{"n_head": 3, "activation": "tanh_gelu", "optimizer": "adamw", "beta1": 0.95, "beta2": 0.95, "grad_clip": 0.5, "warmup_steps": 349, "schedule": "wsd", "decay_fraction": 0.395, "doc_mask": true, "steps": 6824}
Each number is 50 + 10 x the weight over its row's rms, rounded and kept within 0 to 99. Layers, rows and columns count from 0. The size before them is the row's rms in percent of the matrix's.

# layer 4 MLP down, 96x384, rms 0.107, rows 0-95, columns 288-335
107:58 54 47 43 56 33 44 54 48 55 48 45 46 75 63 64 55 69 24 55 59 53 52 26 50 52 40 59 56 40 53 53 51 59 50 51 45 61 46 61 40 58 43 48 49 47 46 47
096:00 46 58 48 57 67 44 58 46 63 57 58 68 48 59 59 51 55 58 48 59 53 47 52 45 60 62 61 60 35 54 51 56 51 41 45 54 52 56 51 62 57 46 41 56 62 49 60
095:65 43 46 44 52 50 50 53 54 53 46 43 41 55 57 47 45 46 52 66 47 73 29 35 43 46 42 48 50 63 59 60 42 50 47 51 46 38 53 35 64 54 58 64 47 43 64 44
101:54 40 53 51 42 58 58 72 61 52 60 63 67 52 62 34 42 57 40 45 48 52 40 59 35 61 61 50 64 44 55 59 58 59 48 43 65 51 51 55 47 55 51 47 62 46 43 61
101:37 50 62 43 37 42 59 53 44 62 51 50 44 48 66 43 53 75 45 56 38 41 45 32 53 39 45 55 47 42 56 50 55 50 54 56 50 51 45 50 60 51 45 50 51 90 44 47
110:45 44 44 44 55 56 54 46 61 39 44 47 53 33 49 66 55 68 37 45 57 51 46 25 51 49 54 50 41 63 47 36 48 62 52 43 53 42 52 38 53 45 46 44 47 68 61 45
097:68 52 43 46 53 44 57 10 59 48 47 49 54 43 58 52 52 63 31 28 55 56 68 67 42 47 50 43 39 61 60 36 50 33 50 55 44 46 45 39 50 35 52 61 49 36 61 49
110:70 41 55 59 63 63 50 68 42 54 60 55 42 43 50 46 45 49 48 76 53 52 60 50 52 51 60 45 47 50 63 76 54 47 65 51 56 70 58 49 36 32 48 68 60 44 55 63
106:27 52 54 41 37 52 47 65 46 60 55 54 48 49 50 45 45 68 47 64 34 51 44 62 52 51 56 44 50 58 50 66 55 58 47 53 54 45 54 28 58 58 33 49 55 51 51 56
102:61 56 59 58 65 52 41 78 49 46 54 61 42 45 49 51 40 35 43 56 52 58 57 48 55 46 50 48 44 42 56 44 52 37 36 59 50 57 46 35 46 75 41 66 54 56 36 56
096:27 47 39 60 53 56 32 41 38 48 39 37 46 47 50 48 42 54 38 34 35 70 50 53 43 47 39 35 58 38 42 41 35 38 46 47 26 55 39 49 37 50 38 49 34 49 43 39
118:49 42 61 63 65 40 57 51 62 47 68 70 72 36 50 39 51 75 43 58 45 43 50 55 55 59 70 41 48 48 47 59 66 60 58 50 64 51 60 48 43 40 46 57 68 49 46 66
097:68 42 55 54 37 40 43 45 40 42 54 51 46 61 54 50 50 43 63 42 42 37 48 57 48 53 48 53 53 52 62 48 53 62 37 49 49 64 41 48 62 44 35 60 50 56 60 51
095:43 46 45 33 55 41 52 30 60 49 53 51 61 68 36 60 48 55 45 34 59 56 52 52 50 46 50 51 33 58 48 39 43 48 56 62 48 40 57 50 57 61 46 43 50 51 31 50
099:24 57 54 66 67 54 48 58 44 53 54 52 56 57 36 54 49 32 40 60 52 53 68 56 50 55 51 46 42 45 49 62 48 54 53 63 55 38 72 60 38 31 43 55 54 29 48 54
094:37 43 43 41 26 52 47 54 55 41 54 54 42 48 40 53 54 28 41 39 55 43 43 71 56 48 50 43 50 28 51 45 54 37 49 36 58 70 46 43 54 84 45 63 54 44 39 55
095:67 56 51 34 53 51 50 43 59 46 39 43 40 60 54 64 55 54 54 43 55 63 36 57 61 59 44 48 47 51 47 51 46 70 45 59 40 56 33 47 29 48 58 51 38 54 53 40
095:51 45 51 44 58 52 60 64 39 43 50 51 72 53 35 52 35 40 47 57 33 53 61 67 51 45 57 63 44 60 56 30 52 53 55 49 51 47 56 42 64 48 58 37 53 60 46 51
091:30 53 52 49 42 56 40 68 59 69 50 51 44 65 54 35 45 46 57 62 56 50 56 32 49 47 55 59 55 61 72 57 53 57 40 48 58 51 55 57 51 49 65 43 52 65 56 51
096:60 49 45 38 41 44 49 35 48 41 54 48 37 54 51 62 55 55 42 35 50 36 40 47 64 46 47 51 19 41 54 57 42 55 52 51 51 56 47 42 54 29 52 47 52 76 52 57
106:20 43 52 58 54 47 47 62 58 57 54 54 45 46 40 47 54 42 59 44 48 47 33 47 48 51 55 36 34 53 53 31 55 49 61 47 55 66 56 51 45 44 56 54 55 48 52 52
086:69 55 53 91 59 51 51 69 42 68 55 58 52 51 56 55 55 56 60 55 66 45 57 61 48 56 49 36 52 65 48 44 52 40 60 49 51 56 60 59 55 67 51 50 55 48 48 53
101:66 46 65 62 51 56 51 57 54 57 56 57 43 55 41 58 47 55 72 43 49 50 50 55 46 52 57 53 62 52 46 64 54 32 47 52 59 41 44 45 50 48 59 48 56 66 58 54
104:54 51 48 64 55 44 54 74 49 46 50 44 42 64 45 60 53 69 51 61 54 44 52 53 39 48 48 47 57 60 43 51 45 42 33 44 38 53 67 44 44 53 46 33 43 40 58 46
086:55 55 50 55 56 48 50 53 48 45 56 55 27 50 61 39 67 56 57 44 51 48 30 40 63 46 55 55 43 56 63 40 55 68 49 64 56 54 46 58 42 35 47 37 55 62 46 54
097:43 51 44 28 54 46 58 53 46 40 49 48 49 20 49 64 55 46 55 68 46 41 45 41 45 44 51 58 54 55 55 65 47 55 61 57 49 34 66 50 53 54 55 64 49 56 33 49
096:59 50 44 64 60 39 59 66 41 42 47 48 47 56 67 49 51 57 37 60 56 49 38 61 52 55 47 43 50 51 35 58 46 54 59 57 51 39 51 46 25 56 28 59 47 42 42 48
097:28 44 58 32 30 51 42 44 46 43 59 57 62 52 38 42 58 39 49 65 42 43 56 49 56 49 64 45 52 32 45 49 55 40 36 57 58 49 62 48 49 46 41 45 57 42 36 58
095:48 44 58 31 45 63 56 45 51 47 58 57 51 63 53 47 56 65 69 65 50 50 35 61 46 52 54 47 57 59 46 41 55 60 46 49 57 26 53 61 58 51 45 57 56 58 55 56
107:56 44 55 75 39 53 55 48 56 44 51 54 61 31 45 62 46 53 66 58 47 48 58 54 52 45 56 50 74 56 59 41 56 47 58 62 57 45 57 45 53 78 45 39 52 55 56 51
107:41 48 51 62 48 56 44 66 54 60 51 53 71 49 37 52 27 42 57 54 46 54 35 59 34 61 51 47 69 42 48 43 53 53 43 44 50 38 48 44 40 52 51 44 51 50 54 53
093:61 49 52 26 30 50 54 57 43 55 45 50 42 41 56 46 52 37 64 56 30 51 38 40 52 44 41 40 52 46 59 58 45 37 47 51 51 55 40 54 35 39 64 50 49 36 50 47
096:68 47 45 41 51 46 65 41 59 48 59 52 51 54 48 56 51 55 52 43 53 43 54 51 41 49 50 57 60 62 30 51 49 68 45 40 46 61 48 42 63 63 59 53 49 52 58 51
102:23 57 46 33 58 56 40 51 52 40 48 49 55 40 61 71 48 47 50 49 41 42 46 12 23 32 54 64 67 53 44 60 51 52 55 54 53 51 51 63 54 48 48 47 51 40 39 49
109:56 44 52 53 43 59 42 59 62 54 54 56 54 48 49 48 49 68 46 54 62 53 34 62 65 58 58 48 55 50 41 42 56 52 54 42 57 57 44 48 65 48 44 25 55 56 55 54
102:66 40 57 51 61 59 58 48 44 46 50 47 53 51 39 31 55 33 60 60 53 48 42 45 41 62 50 43 66 44 61 50 50 56 41 48 47 58 57 40 67 44 37 49 51 33 50 49
123:78 53 52 52 66 60 57 59 45 47 45 54 30 43 54 50 43 40 41 62 56 57 39 64 55 51 35 41 82 47 38 49 43 41 38 54 44 56 42 62 55 35 43 71 47 67 43 47
102:43 50 42 40 35 36 52 36 50 47 43 40 35 35 43 66 55 45 45 41 46 57 70 11 54 36 45 51 46 64 51 58 43 50 46 51 41 61 50 44 48 40 49 42 42 35 59 43
108:56 58 52 39 57 45 51 32 44 63 45 44 60 57 67 77 51 63 45 36 52 42 46 60 43 54 45 52 34 49 48 34 46 49 52 58 42 41 37 55 44 46 62 49 46 43 49 45
085:33 51 37 60 37 53 50 41 54 51 46 46 58 47 37 46 62 65 60 59 43 43 41 58 61 39 49 51 30 53 64 58 48 50 48 48 59 54 52 63 62 52 50 38 49 46 49 49
107:60 59 37 61 49 42 50 52 54 39 40 38 47 75 56 51 60 46 48 38 49 49 50 46 67 41 38 51 46 47 62 48 42 43 55 49 42 55 40 50 50 61 64 36 40 56 51 38
106:63 50 40 53 45 44 48 61 46 45 39 40 49 54 68 51 58 47 52 43 45 51 62 51 50 40 38 55 47 39 51 54 37 51 53 44 43 51 53 46 54 62 47 57 44 50 54 39
098:67 54 55 42 53 39 53 64 59 47 55 54 66 45 33 58 55 31 65 48 58 55 34 52 57 65 57 29 21 53 44 20 56 48 61 45 53 67 53 48 39 51 61 46 54 56 23 52
106:31 48 51 70 52 58 48 42 45 61 53 54 61 54 58 57 59 53 36 49 52 38 57 59 40 50 60 62 51 38 44 49 60 52 56 52 54 40 50 56 53 47 64 41 55 54 49 55
093:56 50 54 61 51 56 43 35 60 55 59 55 53 45 59 50 59 49 52 54 47 64 61 79 34 56 48 53 44 51 41 37 54 54 46 48 48 44 50 33 49 19 68 49 56 54 38 56
090:75 47 59 49 55 46 47 39 60 50 55 55 59 56 46 41 40 49 63 51 39 44 66 18 63 58 59 46 44 67 46 67 61 39 46 66 50 40 49 52 42 48 52 64 55 62 59 55
111:53 45 49 58 35 40 54 50 54 40 49 50 34 40 45 42 55 36 52 36 53 49 64 42 67 47 44 50 27 49 56 41 48 67 57 34 47 46 45 60 50 40 50 57 49 27 53 46
102:80 48 58 43 39 56 46 27 49 44 57 58 67 59 49 40 44 45 51 41 56 50 45 72 48 46 46 37 67 44 50 62 55 46 51 46 44 59 31 53 45 47 58 54 52 73 45 56
100:48 51 45 15 49 46 44 48 55 43 49 47 48 37 54 56 45 35 59 51 45 35 71 32 39 57 38 46 47 53 48 51 42 48 54 61 44 41 43 46 58 43 48 38 46 51 48 44
088:50 60 52 38 47 48 43 67 43 46 43 44 38 24 62 24 55 72 57 44 59 48 63 54 51 49 46 46 42 58 49 47 48 67 46 34 45 59 49 43 46 56 47 60 44 57 48 43
117:58 53 45 42 56 65 66 55 48 37 36 35 42 54 60 53 51 44 50 43 63 55 49 46 56 41 45 49 53 54 37 31 45 42 47 50 39 60 42 48 59 51 47 47 38 48 56 33
097:67 68 51 47 67 54 64 63 42 66 53 52 53 69 63 52 63 45 52 77 55 52 56 62 51 53 53 59 52 42 50 53 53 39 48 52 52 49 57 71 35 72 44 51 55 36 55 53
086:65 57 60 56 49 45 61 49 51 52 57 60 55 47 58 58 54 39 48 56 44 65 64 65 59 59 58 54 45 63 39 71 59 47 47 34 68 61 55 64 55 62 42 60 59 47 37 57
094:39 47 55 51 54 67 55 67 44 64 51 51 56 54 51 51 53 73 49 51 35 44 36 50 47 59 55 46 51 64 56 50 55 47 34 35 52 45 62 43 45 47 50 36 49 30 47 54
100:63 52 61 66 35 54 45 48 57 49 65 57 56 51 48 46 52 50 59 61 50 36 54 78 46 55 69 54 55 41 57 47 63 39 60 48 57 52 65 60 56 47 43 43 64 56 47 61
090:56 52 43 24 38 42 48 54 53 49 53 52 45 52 40 61 62 63 68 50 54 43 62 45 48 40 52 56 66 45 52 39 51 46 49 54 55 45 47 37 59 44 61 61 52 44 40 55
095:54 50 49 47 70 38 50 17 47 48 47 47 41 48 44 46 53 57 48 28 44 58 44 33 61 46 49 59 33 54 55 52 50 68 52 42 49 33 44 35 60 63 52 48 48 61 39 47
093:34 60 52 53 51 51 40 59 59 66 40 45 56 56 61 66 50 54 30 59 59 53 36 50 64 55 41 71 71 47 43 75 44 47 49 56 52 43 42 38 58 45 55 40 44 54 36 42
096:31 55 39 26 52 59 55 43 49 55 45 42 53 53 46 54 55 30 65 41 54 52 37 62 39 46 39 45 64 45 53 37 45 43 49 48 40 51 45 51 58 45 47 48 39 47 48 44
101:68 44 48 49 38 46 44 66 45 55 55 56 57 53 58 68 50 63 45 61 47 35 45 75 37 53 49 55 64 56 45 51 49 60 51 45 56 48 38 55 44 64 55 38 47 54 65 58
104:35 58 46 34 71 51 49 53 57 52 48 45 39 52 43 34 46 67 48 58 47 47 52 38 53 64 43 47 48 56 57 49 45 45 48 36 46 50 43 41 65 48 62 46 48 51 43 47
103:54 47 50 87 62 60 49 52 46 40 61 59 40 56 38 51 46 46 70 32 57 40 42 64 43 53 60 46 61 46 51 44 54 61 45 42 49 40 56 55 45 24 42 55 55 58 55 62
101:80 53 58 49 45 56 47 42 51 60 59 52 35 47 65 50 66 29 48 36 55 40 54 28 47 49 51 63 50 42 52 55 54 27 52 54 50 53 43 62 56 41 42 47 55 65 66 57
103:70 63 45 59 48 50 52 53 60 50 42 43 35 59 47 50 54 58 32 47 47 55 44 16 52 55 52 31 44 50 35 51 44 53 41 54 45 53 39 58 54 53 38 57 45 47 53 45
110:64 59 41 41 37 37 60 56 40 60 45 47 39 44 37 42 56 51 54 50 49 42 57 36 45 47 40 49 62 34 61 62 47 56 49 52 48 52 42 57 55 43 44 41 46 21 46 44
105:46 48 41 24 37 41 56 38 49 44 42 43 56 37 47 53 59 34 51 40 58 48 40 65 42 39 44 52 66 45 38 32 47 45 61 43 52 38 38 53 49 76 55 47 45 69 58 45
084:54 48 50 58 36 49 56 45 50 44 53 52 57 43 40 49 58 36 44 35 57 51 69 57 37 46 53 48 53 53 42 62 51 43 48 59 56 45 51 56 40 31 47 58 49 56 45 51
095:34 54 48 70 52 41 51 51 55 47 49 44 55 47 57 39 27 38 40 71 49 43 47 46 45 49 54 57 37 48 65 54 55 52 46 51 52 39 59 38 46 51 50 67 51 47 48 49
094:48 69 49 59 44 35 45 45 46 46 50 50 46 52 54 70 62 50 72 48 44 45 76 40 64 53 49 39 64 41 31 32 52 47 49 58 49 34 53 51 36 52 48 60 50 46 41 49
106:46 42 48 59 43 46 57 35 42 58 60 55 62 70 46 47 65 55 49 53 50 57 59 38 59 59 56 40 69 47 34 60 48 68 53 46 50 49 51 54 54 52 57 47 54 48 52 61
099:64 51 47 24 48 35 53 29 35 53 38 41 50 54 22 44 52 53 48 55 57 51 42 72 47 55 33 65 59 46 48 48 40 51 53 49 39 57 38 66 52 36 75 47 39 33 49 38
099:61 39 56 64 42 46 47 55 53 46 49 50 47 42 55 49 57 60 49 38 60 46 71 41 63 52 46 55 44 53 49 34 45 62 57 42 54 46 54 29 56 47 56 60 50 66 55 48
129:37 43 42 67 32 52 46 37 57 36 41 44 45 53 61 57 51 45 54 36 44 55 58 46 57 43 47 44 32 41 51 45 45 53 53 52 47 57 35 62 51 52 50 45 42 48 67 39
091:41 50 40 50 56 45 60 37 56 56 45 44 49 53 61 57 49 37 28 33 61 50 41 63 49 50 46 62 68 56 60 46 49 53 56 56 51 68 64 26 26 61 58 45 46 58 56 46
108:26 50 46 79 48 47 41 42 54 50 57 55 74 65 50 49 52 60 63 64 49 42 67 82 45 44 61 43 58 53 57 59 56 44 59 59 57 49 68 50 56 37 41 63 53 60 55 62
068:74 42 47 66 60 40 38 43 56 44 41 40 40 52 46 44 47 40 40 31 37 61 26 30 45 45 38 50 45 47 48 48 40 49 46 49 43 53 38 46 51 48 50 47 38 51 56 43
095:26 57 49 57 48 61 49 50 52 53 49 52 45 60 56 51 45 45 40 62 37 54 31 46 45 48 54 43 31 56 50 66 48 42 50 62 55 58 59 57 33 39 55 62 53 43 30 52
112:27 53 47 28 52 52 57 60 56 53 43 39 33 56 42 43 55 35 64 57 53 48 59 40 58 51 41 51 23 58 66 43 43 59 53 60 43 54 47 59 61 58 54 70 44 39 49 41
093:46 54 57 46 56 44 42 58 47 42 52 55 39 49 51 37 30 69 54 56 44 55 50 59 45 55 49 40 51 59 46 56 53 46 54 43 49 28 48 68 48 35 52 57 52 54 49 49
099:40 42 45 56 51 41 45 36 58 52 42 47 45 43 47 59 46 43 52 44 45 49 53 52 37 44 48 58 45 52 52 60 49 49 55 67 50 58 52 42 46 39 57 48 48 42 54 44
091:38 47 46 38 27 49 53 36 58 59 45 42 44 53 40 47 64 54 44 57 50 43 39 41 51 47 40 67 43 45 56 42 41 48 38 52 39 47 43 70 50 60 50 40 39 46 77 44
084:50 52 51 46 37 59 54 55 54 51 51 49 53 49 56 52 38 85 60 38 54 63 57 17 47 55 45 68 36 56 57 47 49 35 50 56 47 39 42 40 39 79 51 38 46 65 48 48
113:58 50 42 49 60 48 48 28 31 27 43 46 44 46 46 46 47 50 53 28 43 66 47 42 50 44 43 52 40 60 46 41 43 51 52 62 55 51 52 58 52 71 44 47 47 33 53 44
102:29 42 57 61 52 53 48 56 52 59 56 54 45 24 65 46 41 48 29 44 58 56 67 69 63 56 57 49 46 53 61 45 62 44 59 53 53 35 56 52 35 40 54 62 58 55 49 58
103:45 58 50 19 68 51 61 41 54 37 46 49 59 43 66 38 43 36 57 35 61 55 45 46 41 35 46 59 67 43 47 53 50 56 54 45 49 51 54 66 55 60 60 49 47 25 45 47
102:26 52 59 17 43 50 50 53 52 62 53 56 51 31 52 48 43 44 53 64 44 54 59 41 51 52 59 45 63 51 46 41 58 41 56 29 57 57 59 57 58 50 31 37 57 61 46 55
092:59 46 53 69 60 50 55 35 41 47 39 43 61 60 46 58 36 48 52 54 62 50 52 57 43 40 56 43 24 52 42 54 49 52 31 46 43 57 48 41 47 61 43 61 46 25 41 44
092:54 51 40 37 50 46 50 69 43 40 46 47 47 64 33 29 47 47 51 76 50 40 53 38 64 50 44 54 43 40 38 58 45 48 55 53 55 29 70 46 44 42 68 58 51 48 57 47
094:69 40 47 72 59 58 48 59 51 45 51 52 66 32 44 38 52 57 32 42 41 35 59 57 35 57 53 38 50 43 58 48 52 44 45 39 50 46 63 57 61 26 29 59 51 52 58 54
092:37 50 39 50 49 49 53 50 48 56 43 42 36 52 44 54 50 36 52 47 54 53 56 36 57 41 50 52 21 53 59 49 46 53 41 45 42 68 54 44 68 61 46 34 44 34 59 41
107:59 52 47 37 30 54 42 47 53 54 44 46 37 42 39 54 40 34 67 69 43 48 57 37 50 58 37 47 25 52 49 63 46 68 56 56 41 61 46 50 39 38 51 55 46 37 63 43
131:48 50 63 64 59 68 43 56 50 49 66 65 68 57 51 47 44 72 59 66 50 40 63 64 50 52 67 55 72 41 45 46 62 36 46 47 61 49 57 51 52 41 42 47 62 67 52 68
097:41 53 63 43 64 30 38 40 47 54 61 61 71 50 49 39 57 52 66 44 62 40 42 55 42 48 60 43 56 38 60 56 58 37 51 42 58 44 59 49 48 71 52 48 56 53 55 59
099:42 49 57 43 85 44 54 32 49 44 55 54 62 44 44 57 48 56 40 40 47 56 36 59 48 53 54 51 55 63 38 45 54 47 51 44 50 60 36 48 52 79 63 28 52 63 70 56
092:64 48 57 59 49 57 47 53 39 49 55 56 53 48 52 25 43 57 38 61 53 69 47 61 67 53 48 68 52 58 42 61 52 44 44 54 54 53 34 44 58 55 42 50 51 58 52 54
095:35 48 43 50 47 48 43 72 46 52 46 45 47 57 54 47 33 44 50 52 62 53 55 60 63 53 44 56 49 56 37 57 48 53 62 53 46 43 56 60 57 39 65 53 49 28 43 48